config.toml
n_layer = 13
d_model = 448
n_head = 7
n_kv_head = 7
head_dim = 64
d_mlp = 2688
vocab_size = 2048
activation = "silu"
norm = "rmsnorm"
norm_place = "pre"
norm_eps = 1e-06
positions = "rope"
rope_base = 88500.0
rope_fraction = 0.25
qk_norm = true
attn_scale = 0.125
bias = "none"
tie_embeddings = false
parallel_block = false
extras = ["capped logits"]
init = "uniform"
init_std_qkv = 0.0156
init_std_o = 0.0
init_std_up = 0.0156
init_std_down = 0.0
optimizer = "muon"
lr = 0.00225
beta1 = 0.93
weight_decay = 0.055
lr_head = 0.00732
warmup_steps = 0
schedule = "cos"
final_lr_fraction = 0.0
batch_tokens = 65536
seq_len = 2048
doc_mask = false
train_tokens = 519100000
steps = 7921
dataset = "wikipedia_en"
Each number is 50 + 15 x the weight over its row's rms, rounded and kept within 0 to 99. Layers, rows and columns count from 0. The size before them is the row's rms in percent of the matrix's.

# layer 2 MLP up, 2688x448, rms 0.101, rows 1038-1092, columns 0-63
097:66 59 48 87 64 44 40 60 51 48 57 58 46 53 61 66 44 56 50 40 37 61 45 60 55 54 50 55 40 52 73 39 69 46 27 46 44 40 42 61 23 40 50 40 59 63 67 65 42 59 00 58 38 61 58 36 53 71 54 64 60 78 49 49
080:70 44 46 21 38 63 55 77 76 63 43 27 65 67 53 61 63 36 65 50 64 71 59 49 58 45 65 46 49 57 36 45 64 22 35 32 51 14 63 48 48 65 64 28 63 69 57 36 52 56 39 45 55 45 49 57 35 40 51 38 36 31 60 49
045:37 50 49 21 49 35 37 68 69 45 60 24 73 20 46 68 63 33 57 48 59 35 65 41 36 58 87 42 61 73 57 61 42 41 55 44 64 31 59 59 81 39 57 49 63 62 54 31 74 53 56 71 46 49 36 60 26 48 39 44 72 29 46 29
123:53 70 56 56 32 50 51 67 67 39 54 43 57 60 30 53 60 36 39 49 50 44 75 37 39 14 45 68 05 45 55 51 53 34 32 52 51 61 62 52 49 42 84 72 71 51 33 64 49 80 39 56 57 45 43 70 64 46 62 28 54 39 75 41
101:51 41 38 47 26 46 17 51 67 42 70 66 45 41 81 45 82 35 40 56 08 61 60 55 38 40 51 68 48 24 27 60 55 20 50 44 55 28 81 82 29 57 49 33 42 56 36 66 62 58 63 74 25 13 50 62 49 54 55 59 66 37 55 51
099:43 63 61 59 71 33 43 34 79 55 50 56 45 50 61 47 52 40 70 63 43 42 26 60 59 31 50 74 68 70 43 42 75 59 51 68 46 59 32 31 65 58 55 59 53 65 88 42 50 78 43 40 44 52 83 69 59 50 63 42 43 51 52 48
117:44 57 69 27 45 64 26 47 43 51 29 62 39 43 23 65 66 55 45 27 54 71 70 66 28 66 71 44 38 52 48 27 52 63 65 68 37 53 49 77 62 60 53 62 38 44 62 44 42 59 47 56 60 62 51 53 67 56 59 44 90 29 54 33
079:55 51 44 66 52 49 43 34 74 55 56 60 68 57 65 48 50 21 37 59 74 57 24 56 51 39 52 46 29 48 48 50 56 68 66 56 40 43 30 59 67 38 55 62 49 32 30 67 61 51 48 48 33 55 40 81 61 63 52 21 60 39 82 78
124:09 50 36 60 51 33 41 29 64 55 56 79 79 55 32 85 50 42 61 75 65 30 53 52 66 28 58 47 61 63 65 50 52 56 38 46 60 67 57 36 81 26 49 49 44 49 52 65 55 50 34 54 64 98 75 40 51 34 48 44 58 15 34 63
100:52 56 76 28 24 47 54 62 44 48 51 83 66 26 80 50 43 57 35 42 88 28 86 49 79 46 20 59 81 19 79 43 46 32 20 48 48 21 59 99 40 33 61 59 46 57 47 54 14 51 59 43 72 58 46 42 48 61 72 27 28 63 40 35
104:66 78 58 47 43 42 57 57 78 42 29 60 64 65 35 45 25 74 51 61 29 70 18 52 63 69 44 43 46 58 15 45 53 44 60 50 46 32 42 56 57 69 54 71 54 61 77 49 63 50 64 31 50 53 37 37 59 63 44 47 43 36 53 75
101:41 26 42 43 61 46 52 66 70 64 54 77 41 57 37 50 28 33 57 43 54 49 79 38 54 41 47 70 47 65 48 62 55 54 37 90 44 56 31 39 60 62 67 76 68 58 46 33 33 36 24 81 52 46 42 57 69 49 43 60 74 52 48 70
095:45 38 35 40 60 24 20 78 12 58 25 28 68 72 66 40 51 46 67 09 41 63 68 44 34 64 55 43 71 52 24 59 59 44 21 68 55 29 65 51 58 63 57 48 37 45 45 66 77 64 37 41 48 56 46 44 64 64 33 47 35 48 43 52
094:07 42 83 52 26 49 47 46 50 69 61 37 51 41 57 41 23 54 44 77 30 47 49 35 61 56 42 30 60 44 40 58 55 51 39 54 55 24 40 42 24 47 44 42 61 50 71 56 34 59 39 33 36 51 82 52 44 53 59 56 36 31 76 28
092:34 32 29 71 38 68 41 48 37 56 33 42 38 48 65 48 47 38 75 44 52 11 64 29 57 45 57 41 19 40 57 78 41 47 65 41 52 45 73 56 68 90 69 36 72 49 56 29 53 69 33 50 50 55 44 37 39 24 87 38 34 60 23 45
109:49 30 49 29 47 47 27 66 67 31 70 62 61 54 48 39 50 63 46 41 46 51 25 15 44 60 43 62 61 73 24 46 56 37 68 72 50 51 57 61 48 41 35 42 49 54 43 38 53 48 52 39 58 64 64 34 65 48 48 15 63 65 37 36
100:47 47 49 20 44 46 49 43 32 15 34 59 29 42 56 30 63 56 49 76 46 57 57 58 44 50 69 52 46 47 36 53 45 36 67 51 26 44 53 71 67 48 66 47 48 78 37 38 22 81 59 45 32 30 58 73 57 47 75 50 48 57 47 52
091:50 36 49 47 39 30 60 55 51 45 34 36 64 40 52 39 45 28 51 58 45 31 38 33 44 42 73 79 41 35 59 79 39 57 59 78 63 56 34 32 33 28 25 57 51 54 60 44 71 51 73 47 31 49 58 50 48 79 56 42 58 45 66 72
096:53 66 48 40 59 26 58 33 57 43 38 28 54 28 63 49 46 21 56 66 55 38 27 77 50 34 19 36 26 60 46 22 37 26 57 67 43 70 51 43 46 49 73 33 40 39 43 48 36 43 66 40 49 68 41 39 39 57 27 32 58 27 40 47
091:35 55 55 73 52 61 68 54 30 70 64 59 61 76 48 48 44 47 68 48 43 35 47 37 35 70 49 40 64 49 45 54 53 29 22 50 50 38 33 34 59 32 58 49 77 68 56 66 55 39 34 62 55 43 38 37 36 42 56 75 41 92 33 57
082:40 46 38 45 54 32 14 53 53 48 42 45 35 50 64 38 38 62 66 79 47 35 58 43 60 51 19 42 64 32 57 24 52 54 44 58 62 44 58 91 40 43 35 61 44 78 42 40 44 51 71 45 33 51 13 31 51 60 58 65 40 19 28 44
099:26 32 38 76 28 41 67 52 56 32 62 56 54 46 49 18 44 63 78 47 52 48 34 55 53 28 46 42 25 70 53 41 77 54 48 33 46 58 05 72 67 43 55 77 64 65 47 42 57 73 70 50 44 52 52 57 69 72 46 51 43 75 52 49
096:26 44 61 47 56 67 39 38 48 39 44 40 42 59 74 31 50 48 42 26 42 53 56 56 47 31 45 42 72 33 45 50 67 36 39 70 46 57 37 51 58 45 57 63 45 69 43 50 97 50 57 50 47 57 45 57 51 54 57 65 56 78 54 50
101:37 64 62 42 27 46 41 42 43 49 60 59 46 40 42 61 68 50 56 44 53 55 31 54 33 67 64 35 27 60 21 39 76 49 43 45 66 49 58 75 63 36 77 75 54 51 51 42 46 58 43 46 33 47 68 36 44 75 53 51 21 68 64 25
115:43 60 95 64 75 88 57 70 40 65 37 57 50 51 63 52 56 61 91 33 43 34 45 58 38 45 49 30 54 41 75 42 38 43 33 49 55 41 65 40 48 61 44 67 62 49 38 42 76 54 28 36 26 49 52 72 58 68 54 37 50 73 48 36
103:47 64 73 50 56 64 65 78 34 49 47 62 50 27 75 31 54 29 75 66 59 43 37 63 63 34 50 33 65 43 40 45 48 60 22 64 18 27 57 47 40 73 56 80 76 52 56 74 38 50 57 70 71 55 74 47 40 40 69 62 67 44 32 31
089:38 68 29 29 47 31 61 28 50 73 49 56 38 52 47 57 55 48 48 47 52 47 72 41 57 51 18 32 69 70 61 58 70 54 61 69 52 56 74 54 44 62 43 67 49 43 47 56 33 50 64 48 50 50 56 17 61 49 43 78 68 59 41 42
113:50 42 28 73 41 50 66 58 42 43 36 74 16 53 50 46 37 22 19 71 63 54 14 75 55 44 64 63 58 49 49 62 60 20 60 68 30 71 71 61 58 55 66 68 56 66 53 25 31 46 41 59 52 32 42 53 34 36 59 52 77 54 87 68
121:37 67 63 57 51 09 67 67 41 39 59 39 27 46 36 56 20 73 65 35 29 53 49 78 57 66 56 33 58 42 22 67 57 51 42 72 42 61 70 61 48 52 66 68 52 44 39 43 36 66 26 36 59 58 60 59 46 35 37 50 62 67 65 47
087:38 58 50 63 23 43 86 40 33 61 55 52 59 26 31 82 75 59 56 43 39 34 55 42 40 56 56 77 47 56 54 58 38 51 56 50 40 42 32 51 56 46 54 23 66 37 55 68 53 55 58 12 75 59 46 51 40 23 44 71 34 44 67 29
106:58 33 48 63 19 59 27 88 51 38 88 33 30 60 55 49 49 41 43 57 31 60 60 46 28 54 35 22 59 43 79 40 45 91 39 56 48 48 60 53 41 34 46 42 66 53 40 52 43 37 42 68 70 46 68 55 95 57 53 65 41 61 32 38
094:73 61 37 45 55 51 47 58 61 75 41 22 53 29 47 42 44 54 46 56 47 39 48 35 57 79 36 52 54 52 10 76 34 44 44 83 28 61 43 55 56 50 24 43 59 50 43 46 53 72 51 41 52 27 32 57 58 44 39 37 44 48 50 68
099:53 59 55 44 51 17 19 62 42 63 46 56 59 23 52 57 49 50 47 50 35 38 51 44 67 43 45 38 56 70 86 57 26 65 38 68 62 26 59 72 65 59 39 59 34 67 39 49 71 49 52 46 58 61 71 54 68 46 47 64 55 28 59 65
103:66 39 72 69 67 42 51 28 38 62 76 43 50 71 51 57 42 05 46 34 39 41 44 42 24 72 15 33 63 61 45 54 20 71 42 73 69 70 55 84 52 47 37 62 56 58 35 61 45 57 68 40 50 32 44 42 45 46 24 28 51 32 67 38
109:70 42 45 47 67 75 54 30 78 64 45 71 25 48 52 46 23 72 44 51 52 68 46 67 44 08 72 44 65 66 36 41 26 71 45 52 80 41 29 62 43 47 67 45 58 26 59 40 50 73 13 45 41 67 65 31 65 16 68 35 48 49 46 47
076:68 35 53 44 57 15 56 64 65 56 39 80 54 32 40 60 56 59 49 48 15 84 67 39 46 17 51 64 63 70 69 54 38 70 59 36 48 41 36 50 45 67 24 37 43 44 60 29 37 40 65 46 58 25 61 21 31 26 57 37 55 48 55 72
107:53 52 68 52 40 40 53 65 22 69 33 49 75 34 36 52 74 69 86 40 70 50 62 56 31 51 56 67 40 53 39 58 61 44 60 58 69 51 36 70 43 39 78 51 59 41 40 44 33 64 37 59 57 54 42 66 59 60 54 30 79 49 42 39
098:78 49 59 47 40 40 47 45 71 54 44 65 37 50 53 36 52 99 31 63 30 48 45 46 68 20 48 42 50 31 18 49 50 37 40 40 42 67 55 57 39 43 37 86 36 57 35 72 51 40 49 64 42 26 48 52 21 68 30 67 70 29 43 63
078:49 17 62 41 69 38 39 41 60 08 44 49 40 54 46 46 44 46 83 44 44 51 42 48 63 38 35 30 50 40 55 48 83 53 63 39 11 47 62 35 51 61 53 51 73 47 59 46 71 62 41 24 39 46 74 64 28 69 64 45 63 34 54 39
103:43 45 45 27 40 38 51 89 47 26 57 24 60 68 37 41 43 58 52 50 37 27 43 61 52 32 44 60 33 42 57 38 35 54 47 34 51 47 57 56 33 38 73 53 52 41 31 60 88 49 56 81 35 41 44 54 62 26 57 87 49 29 73 46
105:73 46 53 66 44 27 48 65 56 57 55 35 36 31 52 87 46 53 56 60 60 54 48 56 68 41 58 56 48 80 61 89 35 67 25 38 69 46 62 40 37 52 35 67 58 76 86 32 45 71 32 59 38 48 50 48 62 45 17 67 37 24 54 50
110:43 35 55 07 42 71 57 30 70 34 33 62 40 26 61 70 39 54 49 36 35 74 23 34 76 50 31 25 51 54 44 72 58 63 58 62 75 61 39 64 08 41 71 46 56 60 66 63 47 53 52 43 62 63 45 45 62 38 66 49 62 51 59 44
096:67 64 25 67 52 57 46 62 68 33 65 38 44 29 54 32 74 35 52 52 40 42 48 40 47 45 58 49 62 52 31 82 63 45 34 63 52 64 80 48 69 61 61 50 50 79 48 67 61 60 24 40 65 53 63 45 50 47 79 73 43 49 69 64
077:50 68 60 42 27 65 23 64 50 50 41 39 52 68 40 51 51 52 31 41 53 38 40 41 58 25 36 45 46 76 67 52 30 41 45 55 51 70 56 40 33 54 60 30 73 49 75 46 44 36 39 42 36 58 52 56 45 48 25 72 45 73 58 31
100:52 45 46 65 52 49 44 31 45 60 73 61 83 58 48 65 56 55 43 30 41 69 47 49 30 62 49 21 56 50 40 50 47 31 55 55 43 72 49 69 47 51 49 60 52 47 44 38 92 52 44 36 31 67 33 75 71 43 51 23 57 57 73 56
087:33 34 56 40 61 31 40 57 50 33 49 66 64 79 37 78 57 57 53 19 55 58 73 48 53 58 45 33 64 49 51 31 45 55 39 69 58 57 51 40 57 63 46 62 47 49 62 53 47 58 64 19 28 60 08 41 56 37 60 34 52 43 30 40
114:33 64 41 57 54 44 68 49 47 43 39 63 87 48 74 34 38 33 20 76 41 54 44 54 69 44 54 60 40 71 55 43 46 44 54 92 46 46 82 65 61 55 29 69 77 74 63 61 45 70 52 69 51 48 36 59 64 64 81 72 72 37 49 59
110:31 57 67 33 58 99 45 47 44 64 37 33 86 67 59 63 45 79 30 22 51 53 18 58 38 65 50 57 49 46 42 73 65 69 35 74 47 45 76 46 48 46 38 63 61 58 64 55 51 61 49 50 50 58 61 53 52 29 50 54 52 40 48 16
106:37 47 59 42 70 81 66 51 31 84 33 39 47 73 68 75 36 43 46 40 64 57 47 59 33 09 67 72 51 42 26 44 49 35 26 65 40 73 53 55 57 34 55 67 60 58 57 61 64 53 38 53 52 83 40 89 51 38 41 61 64 61 51 60
112:48 50 45 68 66 42 25 45 39 40 52 38 48 51 47 62 32 54 51 50 45 21 70 46 62 38 69 42 39 66 43 57 39 47 42 45 47 55 77 45 44 75 73 61 62 55 78 66 41 38 58 59 35 39 55 43 82 79 65 34 57 81 64 53
109:53 58 42 70 52 56 38 57 36 51 67 44 69 39 47 48 62 46 49 55 31 50 54 39 37 46 55 65 26 46 40 51 54 59 29 73 68 63 58 29 58 66 99 25 32 45 11 46 76 43 60 40 57 65 80 28 59 50 42 78 33 75 48 81
125:50 64 43 58 43 70 50 42 72 17 49 76 54 41 79 49 76 78 28 47 67 48 55 83 61 54 53 75 48 51 58 37 62 68 41 59 67 57 28 79 57 37 55 59 57 53 56 56 65 55 27 65 35 61 56 44 42 59 32 57 66 69 61 62
109:29 50 71 54 56 45 46 49 43 49 26 83 56 25 50 27 54 47 72 29 45 40 39 27 41 46 33 55 57 64 26 31 47 62 40 34 36 61 17 60 81 47 61 57 71 27 54 43 52 60 72 27 59 39 68 44 58 52 61 41 41 58 53 48
101:74 58 43 71 49 57 76 75 30 59 62 31 63 51 69 38 40 42 70 15 48 48 59 45 69 91 38 40 64 65 44 55 45 42 51 38 51 33 40 58 40 72 43 41 59 41 69 66 26 79 60 29 56 33 62 41 41 13 45 59 44 70 65 48
076:31 36 64 65 60 58 45 38 68 69 33 68 33 36 48 51 48 43 46 41 66 82 24 57 58 57 49 47 44 38 65 45 49 53 30 37 59 55 57 53 37 48 50 54 72 32 38 30 64 82 50 36 36 56 66 34 42 70 36 62 54 46 59 33
# layer 2 MLP down (transposed), 2688x448, rms 0.0964, rows 1038-1091, columns 0-63
090:32 81 64 56 83 19 46 88 39 24 38 80 74 44 42 90 58 82 38 52 70 38 38 38 47 55 76 58 18 57 62 66 49 48 11 42 45 57 48 44 52 55 21 40 50 54 52 32 47 27 36 46 51 62 60 51 46 72 43 57 61 47 64 42
079:53 53 56 53 36 35 67 31 23 58 52 48 27 36 46 44 47 50 39 52 25 52 45 45 64 35 51 58 39 35 89 77 51 48 52 51 42 41 34 62 53 47 14 42 45 41 65 50 40 54 35 59 56 60 62 50 58 43 41 83 34 51 36 42
055:00 50 79 36 44 62 61 48 57 38 53 46 56 72 61 42 73 59 56 38 32 49 46 68 42 40 45 46 53 50 54 44 35 44 21 54 40 47 49 32 77 62 56 52 59 40 34 52 55 52 47 62 38 60 67 56 53 43 30 45 35 43 55 22
123:72 28 44 55 46 34 64 61 34 54 48 45 59 64 65 44 33 67 25 40 42 28 38 23 28 65 27 68 82 49 52 24 56 26 31 31 67 74 39 56 19 56 59 40 44 72 75 80 57 51 44 69 26 54 55 45 55 37 62 39 52 77 20 38
101:34 56 51 33 60 59 55 43 28 68 61 29 29 56 64 59 51 32 38 52 53 23 47 06 41 68 49 58 30 39 66 54 46 46 82 69 35 66 56 26 51 49 80 04 54 40 48 41 36 52 58 48 49 42 35 55 40 46 16 57 39 71 63 37
100:21 48 50 59 67 58 67 76 28 67 48 57 31 40 45 66 62 49 53 48 62 28 62 51 34 49 48 28 58 39 48 59 43 08 59 55 36 45 35 58 66 56 63 66 42 46 64 54 57 57 65 29 55 80 52 45 45 47 72 59 56 56 44 38
116:90 53 41 62 30 57 30 73 52 38 54 41 61 46 48 56 52 62 33 60 33 62 50 72 40 62 55 42 36 48 50 45 55 25 55 48 15 52 59 29 36 49 53 58 53 85 63 42 48 51 22 42 44 47 63 72 61 43 73 63 47 40 34 37
081:27 63 58 48 49 43 58 47 67 74 49 72 44 71 52 47 54 38 53 58 49 54 72 66 59 54 46 50 74 77 37 65 35 74 32 27 58 61 48 68 41 46 66 50 37 42 33 52 45 47 11 50 56 71 49 24 58 66 79 35 15 30 60 34
119:43 60 55 43 61 74 43 42 46 62 72 58 69 81 64 77 81 97 66 29 62 53 67 40 28 77 62 56 45 32 37 54 43 23 58 19 66 60 39 48 39 45 37 62 81 59 42 63 60 59 68 68 29 19 42 56 56 49 80 46 54 81 60 49
110:39 28 52 48 52 46 20 41 56 36 38 23 47 53 54 45 36 51 53 67 31 40 33 55 90 69 37 70 54 41 39 62 61 35 46 72 67 35 22 53 57 64 56 55 47 39 45 52 44 59 40 26 48 47 45 60 32 64 53 66 65 55 59 75
096:41 47 48 22 32 69 60 41 34 64 51 76 61 37 63 41 47 65 60 64 49 55 55 71 70 17 55 64 26 14 74 57 57 55 77 43 35 58 60 47 36 21 39 34 38 37 29 44 52 49 35 53 66 69 35 59 47 55 54 36 40 46 36 62
105:58 45 50 59 42 76 51 80 41 26 39 47 40 54 41 42 73 53 10 37 56 46 83 52 52 13 59 40 61 77 34 67 52 53 59 68 30 43 39 52 75 71 36 40 39 33 37 58 50 46 50 47 38 21 63 35 54 36 49 30 47 18 55 25
093:46 49 75 48 71 22 57 55 73 59 61 61 66 48 44 56 34 75 42 47 52 47 42 40 39 17 38 39 59 53 53 34 68 59 44 49 37 42 64 76 43 52 67 46 54 43 44 41 59 19 22 55 59 71 31 74 49 38 49 50 50 73 47 41
090:63 46 59 57 59 55 53 48 47 67 12 24 53 72 63 63 56 57 68 44 40 60 44 58 51 55 54 47 55 58 49 41 70 70 55 50 49 41 40 43 41 56 40 83 69 27 31 34 42 71 38 51 60 58 20 25 22 59 79 67 67 40 33 62
090:42 44 47 89 57 16 26 69 49 51 47 47 34 44 47 51 34 22 64 41 54 42 42 65 67 27 55 41 50 50 21 40 57 30 50 46 50 64 71 26 69 43 68 51 40 58 63 33 60 45 48 80 47 48 47 51 41 73 31 22 53 42 57 51
104:80 33 47 79 41 51 70 69 26 76 76 61 43 67 32 68 40 46 45 73 53 52 57 58 45 47 64 32 14 29 62 45 66 45 69 30 49 53 62 53 39 44 40 52 34 42 85 25 50 55 50 42 58 32 58 52 49 38 47 43 46 41 80 53
099:40 65 54 63 37 77 60 32 53 44 52 51 39 58 57 61 26 62 45 37 61 43 58 25 48 52 57 39 47 39 54 24 52 58 38 44 48 47 56 26 35 99 39 61 50 24 63 53 68 37 64 36 37 52 33 71 42 17 86 68 50 43 41 47
094:64 84 61 20 43 60 42 43 62 57 38 42 57 30 52 25 64 70 48 67 45 54 53 64 93 38 31 31 22 68 47 53 62 40 58 30 43 61 66 57 70 63 52 62 69 38 55 93 38 48 76 46 44 72 48 38 57 38 58 48 23 24 51 37
094:58 58 41 67 47 33 52 65 52 43 61 56 62 32 51 43 25 34 58 51 76 39 63 53 50 42 50 68 53 54 61 57 55 66 62 71 36 59 55 39 60 37 47 44 54 62 51 43 69 86 39 72 81 61 61 60 46 43 25 67 70 29 35 66
087:50 54 57 43 52 38 48 52 53 39 49 52 42 48 26 65 43 59 49 38 50 57 48 48 47 53 30 40 30 21 50 55 55 45 63 58 59 56 53 60 38 66 37 42 39 18 49 15 72 57 17 35 62 36 65 39 59 34 36 34 45 68 33 57
088:51 67 55 43 54 33 54 42 77 49 44 45 39 43 44 40 36 31 46 63 48 41 44 44 60 61 33 43 51 51 41 46 48 32 28 60 48 73 48 71 68 47 12 63 73 42 54 35 56 36 82 48 42 44 58 30 40 51 24 94 58 23 65 51
108:34 56 60 60 48 48 46 28 38 68 34 34 36 39 51 65 60 38 45 51 49 63 44 69 63 30 64 62 24 93 29 72 59 20 29 37 53 32 55 87 61 58 45 19 44 39 62 10 22 92 48 73 50 62 61 43 62 38 56 47 55 66 68 28
088:46 30 51 42 53 33 46 42 38 39 41 57 34 54 54 70 49 58 61 71 66 40 60 43 35 60 37 36 47 72 59 45 52 44 60 44 30 50 47 50 42 27 39 45 31 34 44 51 59 75 41 64 45 30 40 43 55 59 53 29 38 58 71 62
099:42 28 30 56 66 52 33 38 40 61 30 44 36 82 32 55 59 50 42 29 63 49 34 42 46 35 48 48 64 51 32 43 81 58 83 54 67 34 63 29 44 56 45 56 61 55 66 57 59 45 56 24 50 53 49 46 42 70 39 58 52 50 34 60
108:74 65 59 65 48 26 40 53 28 39 38 62 71 68 64 48 13 49 37 54 11 66 49 40 49 67 48 36 33 54 49 48 52 21 60 30 72 64 50 69 78 50 43 41 31 44 71 46 70 29 58 64 68 56 54 42 45 82 66 46 35 45 57 58
107:58 62 36 62 54 61 65 36 56 33 48 17 51 56 54 45 46 59 34 54 71 47 64 34 50 68 46 73 25 46 53 41 43 39 62 60 54 44 28 66 57 64 58 61 49 53 63 53 60 26 52 58 37 36 41 50 51 58 90 36 55 29 51 27
090:32 44 69 65 57 71 51 61 81 93 41 62 38 66 38 52 64 38 70 39 56 41 49 57 69 38 45 41 46 53 43 39 67 53 58 38 45 50 88 36 83 58 83 61 62 66 59 54 26 70 38 40 45 77 61 48 49 60 32 59 45 23 37 30
119:68 60 46 41 41 66 46 40 60 64 50 37 54 20 66 55 61 47 39 44 83 64 53 48 44 52 62 26 47 82 36 61 52 45 41 69 68 34 69 59 54 37 61 56 67 48 58 50 51 56 46 88 22 45 70 57 56 35 39 66 27 77 25 71
125:34 65 58 41 74 27 66 38 67 36 51 42 25 71 33 60 47 61 55 52 38 51 48 51 50 72 63 56 54 35 48 33 44 29 43 55 39 39 48 64 55 56 68 63 10 50 33 55 25 59 55 67 54 59 55 28 60 49 50 41 61 53 64 43
089:59 45 26 65 57 35 63 30 42 60 38 41 63 58 43 54 25 28 40 30 65 53 57 45 35 55 61 52 26 52 24 54 07 87 28 65 58 64 13 55 39 44 51 61 59 41 60 81 40 57 61 53 39 56 46 42 60 60 68 61 49 36 55 27
103:45 54 34 38 30 41 59 71 42 66 36 49 52 65 52 41 56 39 60 62 53 89 50 63 46 43 48 42 64 56 69 40 49 52 48 39 44 31 35 81 66 53 45 48 23 51 35 53 39 59 40 25 31 36 58 38 66 39 52 48 54 69 49 65
091:63 72 25 62 54 36 38 36 56 44 45 29 35 27 68 64 32 52 71 62 56 49 65 73 62 32 46 44 38 58 71 67 69 32 56 51 35 56 45 63 35 45 13 64 52 32 65 68 62 48 45 44 31 62 43 55 56 61 71 58 60 58 66 77
096:58 24 46 45 23 71 47 44 70 22 53 63 70 68 36 39 45 17 49 53 53 80 75 64 49 63 49 53 53 42 58 55 79 72 34 65 61 59 81 46 48 45 45 45 42 52 59 58 44 24 59 33 68 82 49 42 47 52 72 47 34 43 72 83
108:26 66 66 60 43 36 50 41 80 65 83 46 62 56 62 67 53 68 37 45 48 26 39 36 35 70 32 75 71 35 35 49 62 66 70 66 59 62 60 32 49 16 31 50 77 28 51 39 81 64 41 27 85 66 28 66 45 77 64 48 53 78 42 40
109:46 31 54 51 66 52 37 46 14 44 47 42 56 38 61 52 40 60 69 63 44 38 17 37 55 39 35 57 45 54 51 75 59 68 34 44 53 66 60 28 30 36 47 49 22 43 47 64 43 45 55 55 47 37 41 59 38 44 45 39 51 63 35 43
078:33 66 48 46 41 68 27 82 53 59 67 35 34 53 42 70 81 44 53 18 49 56 32 48 55 30 49 69 58 93 65 55 35 37 40 64 68 43 57 40 53 65 53 28 40 60 57 34 42 66 62 37 48 51 63 41 64 23 53 41 31 64 51 29
113:53 48 55 58 74 67 54 49 63 82 50 49 56 38 37 30 48 14 42 29 66 34 50 31 78 41 38 42 57 31 52 78 27 49 69 62 58 11 44 59 37 23 60 56 64 38 65 60 77 62 36 62 53 62 46 49 67 57 31 68 49 57 09 29
096:36 30 46 59 68 49 48 53 66 71 68 65 59 59 57 53 59 42 41 54 40 46 46 46 45 55 62 49 29 53 23 35 77 53 54 34 55 42 42 55 45 60 77 48 54 32 73 66 36 31 39 30 56 73 50 32 86 59 65 52 52 63 59 69
081:34 54 27 68 44 61 76 45 62 64 23 79 52 62 41 36 55 56 48 23 56 43 29 37 53 54 64 57 39 56 61 50 50 66 23 51 43 30 50 74 47 61 54 50 50 49 41 46 37 49 61 34 24 64 54 72 43 56 60 42 39 45 44 51
102:37 62 55 49 46 35 17 43 36 30 28 31 61 43 46 25 18 28 50 64 43 24 76 60 46 30 55 58 59 33 42 36 40 39 33 53 29 66 60 46 59 70 68 49 43 32 46 67 55 66 27 43 27 59 52 56 44 15 57 32 59 50 44 59
101:39 49 63 36 51 46 26 24 42 73 51 46 60 63 28 23 31 57 45 55 36 49 72 41 71 65 64 47 66 15 35 22 49 21 60 55 56 24 42 52 34 26 67 27 63 45 31 74 65 57 64 47 33 39 64 57 61 42 65 17 54 23 61 44
107:51 70 76 52 45 32 29 47 51 82 91 21 50 69 47 58 30 39 40 61 42 44 64 55 56 39 65 56 23 66 56 52 63 44 52 59 53 33 48 46 71 48 40 69 38 52 58 33 48 73 43 71 41 66 59 76 52 37 49 50 12 21 44 60
094:37 53 37 17 55 45 64 42 27 38 53 46 68 51 48 63 46 48 55 53 73 21 45 56 60 47 25 65 35 57 77 51 47 72 33 59 22 35 50 41 63 45 41 56 44 65 28 46 53 63 50 41 50 25 57 75 54 61 48 38 48 70 46 44
081:73 69 52 52 46 40 45 29 66 48 41 58 27 38 57 74 54 50 59 48 32 45 61 62 70 29 60 51 36 48 72 50 70 64 41 37 55 56 59 51 42 50 48 47 23 44 62 41 62 54 53 60 72 41 53 54 71 65 71 38 46 33 22 75
097:63 40 62 75 58 41 48 32 66 50 50 47 67 54 51 48 50 53 43 69 69 32 44 91 53 69 45 48 44 58 26 46 54 84 29 32 39 48 37 21 38 49 44 31 40 42 69 25 30 47 49 37 70 37 52 57 34 37 74 32 30 50 34 55
088:38 57 45 58 37 44 62 23 57 56 35 61 64 16 61 34 43 65 30 33 54 50 38 50 18 38 53 42 36 48 60 68 56 43 61 51 22 52 40 52 73 54 37 62 79 26 37 51 59 43 49 47 51 52 28 43 66 51 46 68 20 43 56 73
119:41 44 57 41 47 38 14 62 53 48 49 36 75 23 43 67 67 37 80 55 41 72 64 48 64 65 38 57 57 90 37 42 47 26 54 67 41 44 82 57 42 65 37 56 51 51 56 57 18 67 92 48 75 56 62 32 71 62 51 33 36 63 50 70
106:69 42 27 54 70 62 48 51 58 68 27 77 40 46 71 44 80 34 51 53 64 56 52 43 28 35 54 47 27 68 30 33 38 19 43 36 53 51 52 68 59 56 20 92 51 42 71 36 33 51 52 32 50 50 59 59 65 63 54 30 63 28 39 74
106:25 54 34 54 82 34 26 68 40 74 27 60 50 30 78 55 64 45 59 37 41 48 62 51 91 60 47 47 64 51 50 60 34 71 55 57 61 46 44 51 75 56 66 71 49 34 77 62 48 61 33 54 45 44 61 61 52 71 61 58 41 58 47 42
111:55 54 55 47 55 32 23 47 42 63 43 40 36 57 43 36 26 37 45 57 05 28 41 46 29 58 64 38 49 26 38 43 76 66 79 55 64 46 36 47 28 57 34 55 35 37 86 69 40 50 34 66 59 79 40 61 49 49 44 79 49 56 42 81
111:36 57 28 41 27 54 52 48 67 76 47 66 62 60 65 62 64 62 63 59 67 57 39 30 54 54 53 49 42 54 34 55 47 50 52 72 41 45 81 31 60 62 46 32 47 32 42 43 36 27 52 45 45 49 12 48 50 63 44 72 32 27 48 43
116:70 39 36 65 59 67 54 62 55 71 75 74 72 50 71 59 47 71 32 79 48 49 69 41 40 70 62 70 33 32 54 61 07 73 40 54 42 60 51 36 20 70 34 25 46 45 56 40 41 42 64 61 74 31 66 40 82 61 23 46 55 54 47 62
116:60 17 58 60 42 60 48 39 75 73 61 58 70 50 59 35 71 60 29 34 56 52 29 45 68 54 40 47 42 67 43 18 34 56 48 53 42 81 29 52 61 34 40 47 48 74 68 69 55 34 68 54 43 66 49 43 42 53 63 90 57 37 63 69
103:49 58 50 29 60 56 52 44 64 52 61 71 41 45 61 58 65 76 59 58 37 32 59 72 35 73 34 46 57 18 53 42 37 62 48 71 41 21 69 69 57 28 52 52 49 50 62 44 44 42 54 59 56 36 64 43 69 47 55 33 52 76 46 24